Weights of a small GPT-style language model, trained from scratch on English Wikipedia.
Size: 15 layers, width 640, 5 heads of 128, vocabulary 17407, 85.7M parameters.
Each number is 128 + 24 x the weight over its row's rms, rounded and kept within 0 to 255. Layers, rows and columns count from 0. Numbers have three digits each. The size before them is the row's rms in percent of the matrix's.

# layer 7 MLP down (transposed), 2560x640, rms 0.0381, rows 483-537, columns 0-127
097:117137141102112113124144117121117137126134137109136160152097134149141090134117114122117129164134124123105159138103139135159100059140143105128120136147100150124128126115105127117133129139077083126182168145098136122105101131114123148154138097130125179087131085132128153122126144135120158135097119135133146135118107107099141118102073123101130151138124141174163117102116132148139088160138
100:123161173135099136142117177136131151152126135134111152146133130204145132124093094140165128139138133172081119133132122120153171117194170112128095091125144134117101136093127123135133131114148142160116112130111128111132101094169082138177138158154150084103105131115144147103104136102135117154125106113129118134139120148096141140105134144103133123104134105112133143121151159149112158100131
104:158167136139157119130144115107127137149089157120137148161092115125126120109172141106126166122115120105121103157137153133141146116163128112138112150106110135126132113140146109139170140061104120152133142101161175106113142133093099087122145123119152099098134108166170118101115131126153175108114109161103144151117116094125092106171141158109133139138158094154125140133120157074154147151158
108:143106121072127130095163140113118085188120110122153111139123103156144131112148136112127085074163153099099146136069151145129088113115133134122099128087101127142139117101063094141139135159138136147157103118148142175150155150161131113174119120151104123184118115128117118168107091126101158130143117144116130145195123130096125148126098124029106140100119165132157101111103140139172121151111
101:156119095119126175137127163117108078123138104167136102118130121135142129171152131129109092148151106134130107075138116134134102111145110147132168132129118161150151138135097127152104137174173117108142107119165149059164112089156095109172112124134116119165109137131089153111131173122168106147143112117106123113146092138107126135117134084138116097130156137114157140141104131105147116112113
097:115149132112117142100097120103123127117133136128143100133090138115131119104151136120081134137114100094136108125124148142121160140108144146121135106106138140125075090146124117119102147150108100119091143145159114161131126136146121102140121100178120133118091131125186135155160166135105105118158142123147149096182129092116144077089102164116135137143099150115138129119114167152142120144164
096:158149158124112152138078171149117116128087128161126143128104098098147171112104172130099127104190149155122115109160152113141131147132162136132107132125106111119086119147135126093127136164159148101124091110129140150096108117161078132099133172148144150162138105115156119133122112147088120140108138136173137160134130099169131093130091157129147128139148140124122115142117146142118170137162
101:157135093140104102112140130133131161104136148118132190126154107136128125186145131109107128118131113089144130080121115143137130089100135160110164118081123124135159111124144119151134124129121154149113067127155170160074125120089124109134108121140110141133117100193123097134129175128088157127132152126053129156125136142113174154150182164142111081114145130141146133123104116126129115101115
104:125130133144133099141144096148130159121133114117113120108127131145102142100158116107128163136160130123133089101091111132148150130104134135140115149080150103113167130096166117156131134120145102161173109145102145168132132120134139147204175107120104160044100091107148140140134156109100163134109127130128140138100118132153136186138088149105128116104134094150170123171120118112121166116160
104:119173134110151138079100116186154121116132106129099134120128138133082107106149149140091167077195130133124167167156137133126122123126138116098097118133145165141130089143110117151130126141121108098129082119142120129126111149083125093108121119112145111143135109188131076173165129089144111125096079120132138169120123122166148129138134129134112150091114128084132101111125134122124140134125
098:104166128120145140113150137110136105141084140129161118151122126114114128123103159175165123084108149080135131127126125081115129116111138180154134106124090122136135111103075162127206121095120169122119122126142109079124134155147153134137138131081101115115147091112102112118165118115147113147123128137141122120144157143095160174103109129153103125079125114111185151129126083126145142111096
092:102116088152133153111119139096143090108080141124154154152164154128107133110130095117088150126110142141148159175096143120115080140123115122135150135126150122088135135137121138174126141098090105090163150087103135086179125150130076103146142126120098142149139141116074150111151104134114095106124110115098135147094153118142184128079122105156130106111160111120163155176139129146150092114139
104:121116147131103134153109105105103099149103086159138124106112132135155129118119164146138170136145132128115153148135130123116103168129142124107081120103103115098124131148156129128169105125162089136111113125127143131127161102131149146111173186124146182134158143122108104136143131127121128101120100134186152128129104095128144165114155092116116136187120117127174170108142139101141157067113
106:131094129135099092164100151149139169141099157106155161151133104157131129157129143174143147123094166113134147110102091126122133118111152122142080150165109124160153099136152122075160115125120135136128135149167086134108152158125144109120143141110066140142142119082112116084136094084099112135109114167142156150154151159157133102109133102123173121119108095132169164134121117164111114070151
116:126110097109132157159139138110119150146105166165105153102116138076139144155126137098115148139095136141160145134118141115105116172120102115112166162121179082134120099131143136132147135130104135091126169141152135111184124136142127107103135130134105101094146177145149131117124156151148126125159134067107155114156086107134111142174109115131087144124137124087116137131142133132100141127118
104:119111114162107079148093087132137102117110132136125114112094124095142144145120167083133148164100160113078083185107114157148116109083124117116117107155150116123192103139139108118125123134137121119158135070108122121178191137181122108136177130141108133116145113115152128145116126133091154166093108109149105133106138114146137164129096093104091134169138062125154089155098128114132111108141
100:176129165147140129139109163147106162113154135109139185116103131154072114127133142136108155118169107118105139142130141155147130126129182115106147139115122133135160135080156104159104118143119151143121155151143113158098150102128177134158182132125123104078134145130121115117098115114114150106134107164096131145160129169139120076141139108102134127124163145146121141071106110109172174086133
096:153117132132143117170158151084147146118097122153081149169120142077178164112099114116138150144133151139105118106123126094117127096112116149158137156185171130110150128129087101145130135119126097142152125119109149128148140098093150120127112132165129100165156154122114129128121139155121148147090088104123133126117128177136142136137154196122136145111120117156138127161110152101124161043117
091:154175146147116133128147128073155084124154121121166133083111106204101120158096138127140132132138113128112140123111160124141145163112130145131132151120136129105062106139093150140117135125153113129118165148066166133128138132118133182109101138150082093160126114167157091121144127148123136086117139121112125131154126135136143112138121076103125101092143168132119129124125147125110127162154
111:138111134082130089121127136157193172183095113143080155126109150126148126104160094151119138122111144141094129160136118106133140123125065122083134067184138094164110108139071152071121119139102091112062096145098134148103119156128120137120151079143140136149172134137107143103119090115122082163150136146132139165113149114089132127105160111139116146118115110143153127081100098121082083091152
100:141145136123165137138115080148100122163142139146107100147148158102126151093116147136154113153082114175192135118121150132129163088140136125115125155135115147149152142092149133124112098163114172107145153112114145107179153140123136119125112130154096103123119146073155102114130114093185151130158100152113116170144099123128129125160159119121119130119205143149166122096139075111088124134144
092:108078121137146113119073193143124139129140140055133142122087109144127118116113166137096127124129145168159102146147105116118122146135174055097135153139109131132116107075160099077111125103107114165163120192157074134136138167148130158109116148087100140140142101089094145155148142154120097141115149074091138120115104162141128117094101135126124094095141160157101152136127101106137148135139
108:155134133126149127094133145135086098114108088130135092105148152164149147110148143103129134076139125118124126130102078138125129145120144114112145104130174112154154133089128116133090168114135166102124136094101103092067154170141131121122098149196127142130158123104143142128148136130117128163105139155100120146122152141134155124104102169194132118151093115126119088135118122141154088166130
092:101137095107111144120193166141118122108123106120098108119108124131102149128107109119126133148128121130177162138128159131123149140126085119108151159128104123110091146151130157134167145133133118162128143141122114158105126163112105117124121137134109152117126147149107099119103154137096109123126078116125111189143141108097164124116115156125109130126142129121154109153134126107146102109128
102:050142115124136171127116104161119122150128122125152126132139107107150175102155133132141102147138133127152140166158112123142169112143161102147124093166108112107144122167131163103132156126134152183101110138163113125125152140111127110120124195114122118133152092098121133152142156088119161112124083136150089051130087167130144104152136142117108082142136111139162157120113107122101133150117
110:125111141132101128113106145139135123148116134124140155129140162115108132106086154126145136109124125143120105136146168041062128123093130074129136120103147139178118162116137156123134132111121125127115135107099122131132142116110153143150125143114113160128122157130113144090118117104119127150152119145165162108105144120099108134138148174126137154114113113188126149160116119164136153146143
099:134119139106142137099128158095157150090129058135118129150153114113109158109119182120165113112139135093076102161145149140100120129127128100082120125135120134065179149130113140113142133094127112133128122134105128144109113149081102145133113177093114162144206147128115168173119176184140090123166187146143135103132138135115163117137148138129097129141098128089194114113083116173127114142165
105:135123108091110152159103100148168172124145154118106160117147119127126126118140072137139087133147109106108110122114179127131121143095119121100099134131094166113124122107128158150131128112145141145121136123129139126080106185096154125088160116110171113146126189117140131174109052152186134132125129156150147146160120101094168139118145166144126112105135100133126104124108089119157105152146
102:105113160121135116129123135101132137088148121104102096131143138135167155117122119136114133131128147113114156142120118157123122109124153129154113155143114104115137179153133185113117165155141150120125128111114110121154110172173145141124181108131158086117074110129117114097186162153115122167135107153132111122094132109127156125087171115138112178172146107144168146103120105104065102117184
106:141178118141116152158066094133138152128120164110112146123122155104129151131125108086149105137137131120088167056165111092091107131117171095113151123145156132143110094125135156108140136114109145118103177139122164149126155135155130126145120130079089152131130132106129131120152125166134126109148128120148153116149128145139146111123129168172158180158181090154164130114173122172118132128119
102:091135113137135111114128130139131103105126127125145112125134082095099132111181163131114157083156122099143140115134138101132123116100153173092104164096114088138098142109138136130168152134150129150140124116139104104159105115102118173094144114148111083134132143150117110137139151134153141143138144165127156117189158115128130113134111109114178100133181123136117169123157086126129127125065
097:139155139124129155142130092085113137088124118160114121160072117107124147139178080124134128129147100132103168152116152144153114178127091089117081136106125182134139111165135127088129091129144149141088127124120115164098191149123127145126094128113149145128120165130146142076105072117150097101093115124122137131155164102096112177148111167121132108089097138124085123116148101114115114182128
098:113086131095118131150120115088126100076108132141168132093100153121106176142172152117107109108163136145092106142132134117158122178129197146202110169168132130084071138146126125124146119114155127151134132103131119124126134121157136134150140120146088107171150141155143121148138121126127166134137121141092136100167137137137110137177142096131103130144119138127174152126111150136126089130171
097:151116140141115134164103100121146122114121125152087102116137135130124147067133107167124147157141127096117130148098126132088162150114129145137122150136118141066141108136101109142061153115112147086137123096131155149098180162133141072131184102138153142136121113119069113130091160157165111097120150114172142143081125122132145114131171147085164149132073134121090100109125164145131131146140
097:130132137123163108135101203137149153094056116116097108096086125166135153134158101087119142119128135124092124115132136138136114170169122137143096108145109116140138117154132183080173161111104123116104155144126082139105159131086171178118117112162127117151099128133131113120109102152133122123159091108144117080157127172128137128116105129109140144145108144102103113104125102105077143150068
117:123102140136107170101153109152169104173078134098147154138183147111104159113125119142099114163133106120089100152118103147116123137152131130158124138123117118125102126106155143129105123129112156109108108154139131135168116129114130125179161142135128129094166111179133130085092140118163104213107104128104136151107167123142088127127061090153135140110106126134125087136121156158123103105150
100:154139145096113126139117102148117150109164116168144081116083123135116133142134153118118147133139145108201124161082147112102114118103087125116111092121099093095156143118153162116089136138149141106129109140078154124118106176143123143108131075099155113154158155127120081130110110145167144098137122119168165118098148081127111154095149121149178119145142093121143163110143133134131177099149
115:123133156093120151151155097157134141131115172176102172153071131143112142122156160131093118187128155109131118095101134104137123186203142122148088119088136142136141129134123158100134130124146124119102135139093145102095177140121098162132087101158154163146120137119116137115111119139135145116193090166120140156146111120145114133149130128137155143139148146094143121124128138114141112161079
092:137112112093147111133115146117158128141135118098181132122087166148124122150138164102152140111124154197150124167176127119140155154144172124110113152198138097162116117170133088101183093112119113184126129107119139140128085145109139164115158123115105159131143117098086124127105119104108114107096149112112136136116138103124115140150098135115156124159138165072160130131172129151130160097110
097:132091154147132110124103146123140176098074167128101129128108114141123141124151164113128116152139156145098125102108157124185082169109128115133141167143143130161103082145113096095142161126111138139122145113055128137098095139175053118118157118108126119152140128145106118183148086104102156103126107117131141137136147093122107104116130124131131101129145117174106113145127055148119127129132
114:160127115164113089094186111115115060153148129127129127145108145161125154159139157105156113203164114104126142135133162106089113069131122139092152138109149139126133119110148139100156157104124104127150134134137113143123114137143140120152155141119110146137116131113109130141112143161111143146097177115128131132108082164112093147108127130131137115143104141118147113110121134171128128165125
097:096137098108159144100118093159107112104126154133141141126137144108123104101110155151133121124128112105153134102120145109113158097134151109142116153131100162134151146093158110126110113127110132139138135094137094119132117139155093096124161085115106134115156136123183075124152119132133103122081137160156144125127179127109092149084149085181126139142170192147067152159115101116137153147127
097:150139138126093120085101118123148128123125133135190095128088132134125149090130079122137109182093159128136110169136100136138089130143154124104099127123109141108138102133130156150117121132099123135180133128120117104159177127175113149092146137106128104103142110087133142120125181099101169126131132139070133086171150099156113121134109139126111131116133112135142121094118108142090058121124
098:134152172129128147173139125109154145115108054121124088110126089170114118142138125120070144118100146152172102132071114141084082150154136118148127145138139088134144148087126161119124131145137135159118128115161174107169129172108074108143127127155126141097141158122159147120179137171138096129137159154141165145116114142105131134112100141150116146117108095148155139108106130191124078134101
104:110149124146109140129143092165145127134111127115133158143146155094144145106180099143176112138120141136113162149125117136096128165122118124116125115180134178134128178106164160141131129122129125177156186172152162120113136096149137110074156150134131131098142097135123159109168128100132115120115108139134147168185124136124096114152148100151180137111117099128112103124115107110163150140117
087:146102122153118115111115138159134131088163141112126165136127102100148116155140137113106149148140151096080102094110131174133168113125145097167129131149090128133126108110119192144128141102127161143127126102098126098134103139120097096146100132144109158111143118174117095100142158149118159144113132124127137131119102146123114161139112116143082160119134142117130130134129129131157112151108
092:125151124116119116131181111095113068145144145135113100108133132133101090124171112131139120154130161128139134109167111104112155157125134094182144127129140122151131142148102156138143116137139157147120119066157117106125127141158118119122139084149165114125138087144132140129114099079145093119079136132140096144128138149156126142128124132077173126139156169151084135129112134127106119117134
101:142164145137176117121166102124186141133135173146127142116145102106128148138140126126123137184135154154137116086130123127157081151122112146094172108165097148115156072106124120166107115138120140189118134100133122132083158127098132153137152136143117151112119151143116162096144096138192142128088123100095133107109126137153124116152116100152139121118161129098114120085146100156140083154123
095:166158155130165127121120138107104129128156093112135127121125173162128161117172103121123106162171134160134148108099175094096133118125116143114114129139129131151125109104168105116083151103136167143123126088126129140107129116097143124091121131151123150151113188143145141102139153145179118128113123126105119143122096205114064071144131128112117131103136155113080092127100063120141143163090
099:088110093144131151132129115144115130118103154088151088083105102118173125100126134171106111118092129069083104113155110150119104156130099112128157124146157159085146122137163136117141144135075113140084136155148136123148152101168123155143078172156145143114177141155158073127118128123090125133129130142121108121158125153122104143122123142107149123143135090128106122066112128131180101085090
096:150151087110127154148146113189139094123091125131150118165107137118132161130168130164114092139123173130108140102143142136136119133090128142175117145131095139134137097171093118118124108146126128104140084143129079127138119111120114104129138132115141115142156150145131140089135103137138153104121104158162116121122073086130115159155133142158116115061135123131111110140148111163152151111103
111:125128162152148155122107140119119063109137111090124152115163111152181155097123137117135111120136167108097107098111140118113149119118143109132112174151119131127129130143130127156130123149131112142161171117140109105131173158158100103113119154096126138119161109089150145109132135126134168122138103164110105154167101064171091075123125093167111121146104123119165109089130094124137121111159
094:100131131100118075120088118134119131115101125134124116120130098097128087130115128165151145115109125135085116150115144103097140154094096132161138118122120138125124146107138111128095114117133158128179116114140114101099121126133108110204120083131115135147186126122121074093156130143167168134108122141178138108092112141110114188115132147165153083166132084125109101101145120152108130110160
097:121088141111085129114119125151140147116097143110131121154136121118122168102152157145112126101109106123095163160129131099122099148111095077130140135111099170111164135132128111162107113133133124157143134104136143134143164138187136093122128145140137127147129075136127086094146136132127151134136139111130112076130120092133117107131167140109121136122136139205115176099155151204165109114153
096:153139110092151151134149143111114163106158127119109091136128125097158171154138130157124131106104115175146171106188135094128114168122145142125062154116108104149131091096101103157166110153128107119168102126106142169086152096100167124173126106123128115116152126074104119108115161152116091089170126149105103156170120145102122113135075157149144149131153131134166080148137134140129123103144
# layer 7 MLP up, 2560x640, rms 0.147, rows 484-537, columns 0-127
101:123161111105136155109170204128128156155126116150075158135129119116162138136162112089139105113157150155103140139160101141165134137151133141124138121144133175146170096119134134147127112143104139144110084168108102149144193102115107120127101147090131117136137132135160149137152131103124132121153092115146113092125133134131166148128170122105122094130149089089166131105149093136145148141092
101:088088124152126079155070106108137104134155127157105098162114117096120141176190137148141155135189138160116120102149138152154131113166158097153102107187114116130160131157099109101144153106111143187124112133147107098133133168105126139124110162159167137109138139155106138153140086168167161136130094125130094150116116084124174116140125112122147146152125082130113110124120110126163110140124
104:112124148102118141166152114160124090187117119137125140125093129144134130073141130118124165091130132104158082175125113144107131104085130170132126126089130089166123129144137161165112042120119068072147145104106111133096100128151130153153099140136125096174136151113091095125123108139137199142130101111087101149174133138176137141126129120147107123129144143129139137102122124128124115167108
100:103099078119114171151093069127112145138119118139120112123120137152176125101131114118131186161092122120107147182135134088124110138114162144169146088132138144157126109108129136126102146142134154115115093102150117153113116107176179155123104139117114138105130131134096123157125156110167095103070144162114135082149098090115153114111103163123145134110134082104132104172183115132118156159118
099:149152130139098164140135128156131145114149134151141080109125103178129130121077113135135101152138086122121139091120083122094120158140131139123117111120155156117148128102154108128138166099109146106155143146121123108091163156111134133106151088100152155117172102122120123139089128175138186127151105136116155163115093147121141155126138133136122128135145085115121146168160134103112144155113
096:119093145139152105121084140110157113136111122094162120155149092132134148146139140135145103129132126103108137155154092140133074091109112117123108096134140148141148125112141166128140111112140181140160130114109125128149133149121117146141120160103129109125118063089147116188124136103084095155144129140132133100134156105167136109130103105090157115111095153152133100125103137130147127082079
098:101083089164118083121119094124125074142109152118114080126138089185103115116092156130107156141136164133139117122158090110156109094172119112138148092088118128123108150168145106095105117124110161117108125148141123134197128099141147135153123131138128111113131152134094132103138142096125148097139146155111136120179142145098130123108124130084131132133139110156145159117109120089116135127126
107:099141133121109136160159123108112138109133089126128110118166094154098141136181124156124169139090111140120118146100093138161120139082130137128083078110124145118131106120125106146078108152119108145179130150143095099149113119126104147104121122144143126093101127135116162118111070113148142154150122136081141161148139123129130141121134117138147124143113138113142134167095107152122142087116
102:101147104107178128083135137117113128137146127160150111068120107150131136102112151102124107156125129169113100134125150083129109138160121154132109121130152117150071124125113142169083126134121130092127110122104127123121105139144089121077129120143110164143125179139102125154147152152091143094169105111132151109145140121161152128111105139104070121147140134167136121120194137131128148136068
099:131160132128153134083143136137114133118180162103053141147127171168088175127121137135105150104144151126129121109188143135124146150108119120136119139132139102142155114123135118111109118152161157118115182138094129133137131081116126145105129126131124140139134136122153157146109138130127137149109160080136149138104119091139114109096146136102109124128119113125130122120146101128120127140140
091:124099128123150148144124134111175136153139106096134117130136157161140128163112143140118164112118116187094112122156124120141121105140144121148143143129161159111112156137130143172121090120140144142122145138146110131147144094163136149138139097128138159081113147114137100163135114157129140122082186138139067107126111122114111111109141135120162117077136134128134135118149115130112143111135
104:119109115136121192103108074103153175168167140132095131124113135118104121167127141138132117120112076155102121147127085143123090131132148120154106130113099139142107156125142146094182116109123108091167120123087142103123092188106146133152154168152130145125095173099110112144175123107152117121072154108146126129131126142159123139146110116124109150117101147118134159095165144115119131126078
102:156182133139180129112103113086112168133106182125137128113142142168113133129136118130114106151134136156120149153129137137155123141102174111156098120131132149113109144130135113159103140129125121093153121108146120109119141112131124118120156122137117147131094127104155164149129153097145128114144163100157125138140130174079148167134144186132159151123153135110138168090104100156121148136108
112:147107107169132165084080148122126137147133116118068104142129154097160125163099140119103113122115121159147130108114105123098122114091176086128176160102186099147170183150134152136146123116140104090125141113101128128111168064140130099116158129135103103174111139129134131115105149147112142122106142115157088154098142115104126147137123113131105136168105140160103119168120127121124124158100
102:120094172128141075130156136129097095143107147130093141117147128143103146081138123134162155099122163112142107123118181165129100095118112143130087091130101080151115073127141101111113169130154136158150156120125125130146124108054117138100131146150114124136091116140122168124132125149089101124093166132124138102088101104141131112128145115092130144108119123121080127130125084136113119081127
104:152122146191137128102068144108110120143123116087143126116134133124154089129115131124186145121112117087143124161161107132111148134120112180116105155153101155136145136102102150059132115113144104097128124129120131169146180169122099113106122157155140072165182161129132095166095146131132133158138116142153161138181121139126150085150159125133147136116091109089177121126165080081144147141131
092:128135150138128167195141110137117156091123137109146131114116145110155160136166149100126132141168081094152128114126107146161125115132081106120135115124097162142119108122130098191090160137102087128144152101135139138135102104109147143100126130123126184131104107147114117146104140139158129113138117137203160097135133074149132128134145119114117143131159100167139119124120092150143091157155
096:115114113128114111100132116183105121132114172104112118135100170107117092114156071131133130146156086150123157134086182116189141139125130095166121126128095147130139114140188111133126107105158149135172162136142105143194104142144081118180108125144124119127134093156156154085115136152158150136156112161097155104132141138119126144179101136128115104100110113098106138134135145145132179151119
116:111095120156109108164153139165146171111132175121105098167136147105141084140130102130093115146089085114118096179122110156132127092130084080144139095101137098089129108132130131128127127138081135138171099167133121101162174113118149164108107114153128130147119157133118131130118115118152156102123155097107132107112139097153099120125102105125152147101133121127178198079109125108134128132106
096:136091110154077151138114143184105181148108120133126134100123145134113138138066139096154172141162098148131129140139124111110179144088114161134083124122120109083156108124120115109133156075139122129128124175107098140120123079116133163159157126189124128149094130120106140150130121132125151121124140172124094140122115111115131122116157138109169164128083089132145112127143154106138101154128
099:108134148145166145138102097106093119087136116123169156136100148162095114094121090143119108136142114136143111109141110165114134140106142077122114132121154129135125087137150166141116143124116139089100125173143117164171090154117107069132106105140145073153144156138120115128103115138155135130169090125103103131132095129150154114146131118183120118120124148138142190125101152165121129107166
104:164151094110152161097186167136115134100083133141111114112103165119121125169112140135104139112126159108148137107164134135134096208108126098144132120086079141112088136096107115123144141146138129116138139119093138142129090116117138145128188134122137128145130145145153096166137153127100109140083139147099159128120155145162150135114150105153131112125149163099094140159080164120112089182169
092:170156102155100068124113097140106158146127146113141180105132147096125110126125091113130132165129101150111163143106155110140110121147136135096165146129147132092130089162065108111123150147092107110136120104090113124115146110134091160179119185092132112159138098089110123172111105131143120152116101142136117122096123156130151118093139082101108093153075138135104131118156107112135106100099
102:144138107121128111113147121155110110073164150130120138149163146105128142125149128086127089110155124110130116117115161183145098167165062142127116112122114150126124148096142120141135162156105140113158118093095182125165110127145112169125094131130128085105134152118122101120090138134133090140116133150136099126116122134090114099122126105077114104123148101091145174121114120127131124081122
110:137167150137147160113167107133106141137134150134089123165112115102112107148171065101106104162129116156183107117142154124131136102147141106128116153147108124128160157109141134113113154152137153128151162089085146096104119157158097129104161119175155140106127178126093090112139171095105122102143149154134155107080114097101125124163132062134135134117130094113124119080109140139103127137115
099:164098117132147119117106127193138118139122161143144138111081108155137102102099169136154125140149109130129130119126099133159120138089155146110125138149119127116103127137121164148140147127105075125121102111121164152080128163124130107115109167118186136089144167142105152142121127106138134103127168117166159117098100134073129108091104115086101087116149081102113121162132150116105123108114
099:162165118107123125174108132118124159126159164099129124158089132091140177114073123166133131134141136117114115156122151094143102091145121122117149156143168135158149114128164159157112154131174124121125161136158118154085125177134071141111140093112123133124106124083139125143129113114126139119119170155131139146147108133127135080155088110143145098131110120140107117124150084165153103122125
103:123119140131155121085158120159099157087121180115137134169133149107124078155156123097146156082142159099149116154157157122164152131086118122092111101081139143129141140166142098153154119106118138135109114106105134112146112070128128176081152111142096146125153133131144154133092079123110138123114135123109178120124113141114098111121145113088159082104119123107114114113105139103145140187119
103:134129148101124113111132102151134108100179135136129151092128130099124121127135116115117138135123110148102145114101124133121141134103158127117147109100102109120151153161097130112131116145100122121160086145101112117131127161117115126124133084134143146112071127093096147125133135147111161155117113095108137145142153156146109140121146133117121130118094168096088127135141147118082095145186
105:121129097159130131087087102131110085097118115136114104117142110121118140130188058137141168107130154111135097142103091168110142121179125162047143114101167090173100149125124137118133096151141135099133069115131119141142134143115148129114120131167165092130124130101144139103094137139141124121124151155137159133160145110168122180132151108073137088164099111112107172136162099151114159118103
098:130125147120095154193119149124134156118139142119133130107158128094126111113154112128147191138125145099138126106148202124149084123149178161107155155136142112117128153111166112136160156155169172123113084138111118118085119116108120150168122138157107147080115071146123105130168145118105115126146115161100098203150126105096143103169131079101146110139140130153147129102136125120119128119110
099:140111146135144159138112122140132088144114164115117115137107119127096136118071187107104128137170133143138122102124132162127139118179125093131151135141141150117130126146135129121124151115127111163170144118185164144149145129137094171167106090077093133107126152140117130158136140139125125098155151131104121142093162136157095155142119156127118140109155104159143104131137093136085085144132
101:110150089128156140108120157144106153113117099106144153118111130115126162097119124133119116086135130115186106130093126129128145126135077097133102119195124128136123120110103155166130097101096125124105129194130080109079138119123183125117104152132146128086117139157133114134134132161102147157122096144123082150113134090141162126131183141142121145138107132112151159103121152128139162121094
087:111144094147128136108163119128109125111188134136125166111119105080132127145131179142132097174154111089117106151144108135125093123118160105147150137120141139137101134119113125152111162158152114130115119130139184126177143129119107083146173136126115124132142137122094124131143148162088084150108123108143146131143136134094126178135146129117095089150173169125148111138124188108146111119138
114:140137130140089130143071117128141120153135137096118122114117163141135109135147145112128131126138107137111106101119132090105101104158119126121139171105100132190123133169128098108170099149136173141151096109104074121168128132129123097171119117108117145131108121171102116165126131104105122153145092117118130118120115107130141130137126128076104151165133095125164143113126118099111138134110
097:143129107112126088139131164129165147117147120120163123105170094162127178177117124166145071151123121139096174101139148121098086122111119125116167079137102173097141109102135096089144111106145098117141095110149115113122146137043172157090146143151097129147143103090181121111143101099102109138153122124135171128151083149131119130084113138149162125147112064177118167153123155146138107099124
112:099106130124159153130187153142187152119133119162117172138152146177138109158183145135158132168114153168135109095154099114121101094201074135122128156145105121114130159102142157109120101138162134118122144124141145130044143147123149139098114115105102130123138126160152136156105105190142133143182115092112147120129140093148152133161149115125119143148125109140155109122148164123144128121108
098:147125176137146142113133115085094113142141110127136110126131099107173126152104165112119103128155080133137135138134142130117095171108100158093170146116183111146104137113140142133093139101145084167135122109122162108113109152112127125144102103115167077070080144178154150153135174152166111094126119147118093154126134146171131137136130142132142110114116131156130122181132141130173104140127
099:143139122084157146081137118128112134084105155147139170119161152105104162144142126116132101143121148136143091155126114109136114100121127131095157143101129079151148087134049092152138158152097178113130111133109117135146113149160116127170107156118128160108128126106132142168146185113088105159083177142104154112153152154136153140169147106158091134159110112101111124102111125088122157121102
111:125148129137108104096152113100122118153110077151126140131156123161132120134167167161157189147130099169151077124156127124144082118137120144097142124108130136131112099132098160124102181130132092146099135112162061140135140139089114142113114128093116147153121124157126123139128119114119138116073116149091157122135113134124176104124102138082124117136125137143157121173111097183140137134185
095:122070110103127109135149090144173109118134134101138130143104158091122135086119114134133110117110102109149075108139165124121191173101146158119162114149129108120132136156137128085114120101105126124131113127153134122182131125143125134123076125113145109117093141123115139138106118143138106175131134108126159168122119094157122132127120156125071156151136136089108106127092114119126105092086
101:106129160156081170143126092169118115113123142123126143115163111142129116098129137141108105143142108114116138114173161098086176119130126142151129137156139136142107130145137162127112120092111112126144128119140092124114116135089125155137104131104093141115111151162046090135142138153114166150085139172099146140148137129134105114139195113092090121182141148164121122108145128131132122108106
098:081102131110105121144136161134173104164134160130127142148120156103145138131102124109133104134118149137144147133103121146084097137110190117110106100134147103098153121147128154082118137140122118112112129161178162197120145137116084094089146127149147131117118148090119118132116128119134129188142155129118140130102123134100151158117094176144119165143101192064135102108161133168141119146126
103:087122153121110112121137128146141148113115095109086166108118144123092101143127139129128133127092138109143130138116111131118089148152141138151134109139158153147182117133086128119102159097141122089161138133193166136162143113114120099129130150151116175156115163071124095133137129125117125135079147137162155131131143112147059096095104144098135135131112137144114080128124114158113112122108
094:095111162102128133145143126114104138131155150134124123136127163152150121128114133142161092127088116142132141137152127138113093150142130121149082101138150100130137067124115101156100094082087109153161145155153104119178107110163142194100130119102177093174100148114086094124126126145104086109126093167160142139115152111170118121140164105134122140114059147112121158087107140137101099087155
092:150101141143172100167117106149112144125111116114120157136154161109124134136136174152135137107133104159144131149127142124130128096115125130108153151179172101127128132161174127124114107089145105162090167151145211114127179119106084134138126154156158115149128130141099124127107138134131135144135169128156151124141151113099168139148123107144118117110112135132134122129191089104097121126156
101:136083108087155108119153120135139145156122120135125128112119142118101163127142123147157123133129101126195110149152106136137153058115130113105131137150137122159094131123132149168133123112130114164183105131144091148118148133155127135143096143100171095133145101141144134159197130106108142145110126143171123142132172119091156141149143118127103130113135130113129141123151160153125136163135
095:100116141120128140173158117124125154100107155155139146142145128100092067133124119122112157107114110111167101114156110162137134138117077107136158137132102145133140144126154133147158130156152150117096098154128111134118127131155117121128154087133110126109114086138111102114070139123108108106100136153143114133123148071160177127127108121171119126106133113167132152164143175182111068114163
100:137136107094148116126108172101122130101126111133164136154120122125132106119109141090116164107137116121133084113115106103138116167133149099109122128118145114123124152126127124128142146158146144142130141191090100101119100085116155172184127161179127119138156124131117114154162147140131090125118145116130146166150100161096121112094151174085126122102139097116113124130130145151158124126076
098:116112137123135176084111130100154122138155126118091072099120093101141109100145122129168144140145091157164116118132192129126140141141123099094137089160187181088136179069138154092168088099124115106101152110115130175108157120125149141137148145133118120166138076122136134113142173175097161158121118136124108139130090171116101128137116127103146164110151122123145112127118117095093103150124
109:140121132122100136126115126117157129094154123101158144124100135145139124103122118088140129062157184147142116136103140156134103113098168082140100137168118168116106186123173152153108120171130115120169169114151130119144136135133142123137142139136105126150141154148087167121133129094121144120135095133153099131117113108166123133163134115135126122150163149143115127162127144121097150106162
095:105102141162139124141181134144131163134127110167164142124119160151065109152093115164160078115179132091139134114146101144141114167133165121136101148152167103133102086111117115138138120090133163130144107130106123145140142092111110127089136091158156140158062091127099135120093098147140113126108155115127165153177123172124152117134135149115131139125147127110125134146124101123165122140074
099:164147125114140134081102117191116133114133106102130133090140151172121108129128134147108106124130144095178128157132088131134120107136148152122102131105148079114092121125134104084146152097102116152092136099157124108133131129121149104106100118178116133136123078154110111140112179106182139139118138143120123092130129110126133139127121120127132103134135167103139140131100174126118160149114
098:126103190124098101106156118092147138121104118169166106128139063146171139092163176088109135121107172073147124125129133131132131117137118132138116173134113092126100123168117129129132157152097098096130127133141138141097130173093134103131119119117179159120116131146126113139178137106136112089098143135172133122107136168118127095132125179158128149128161138120137152158091143115155099103135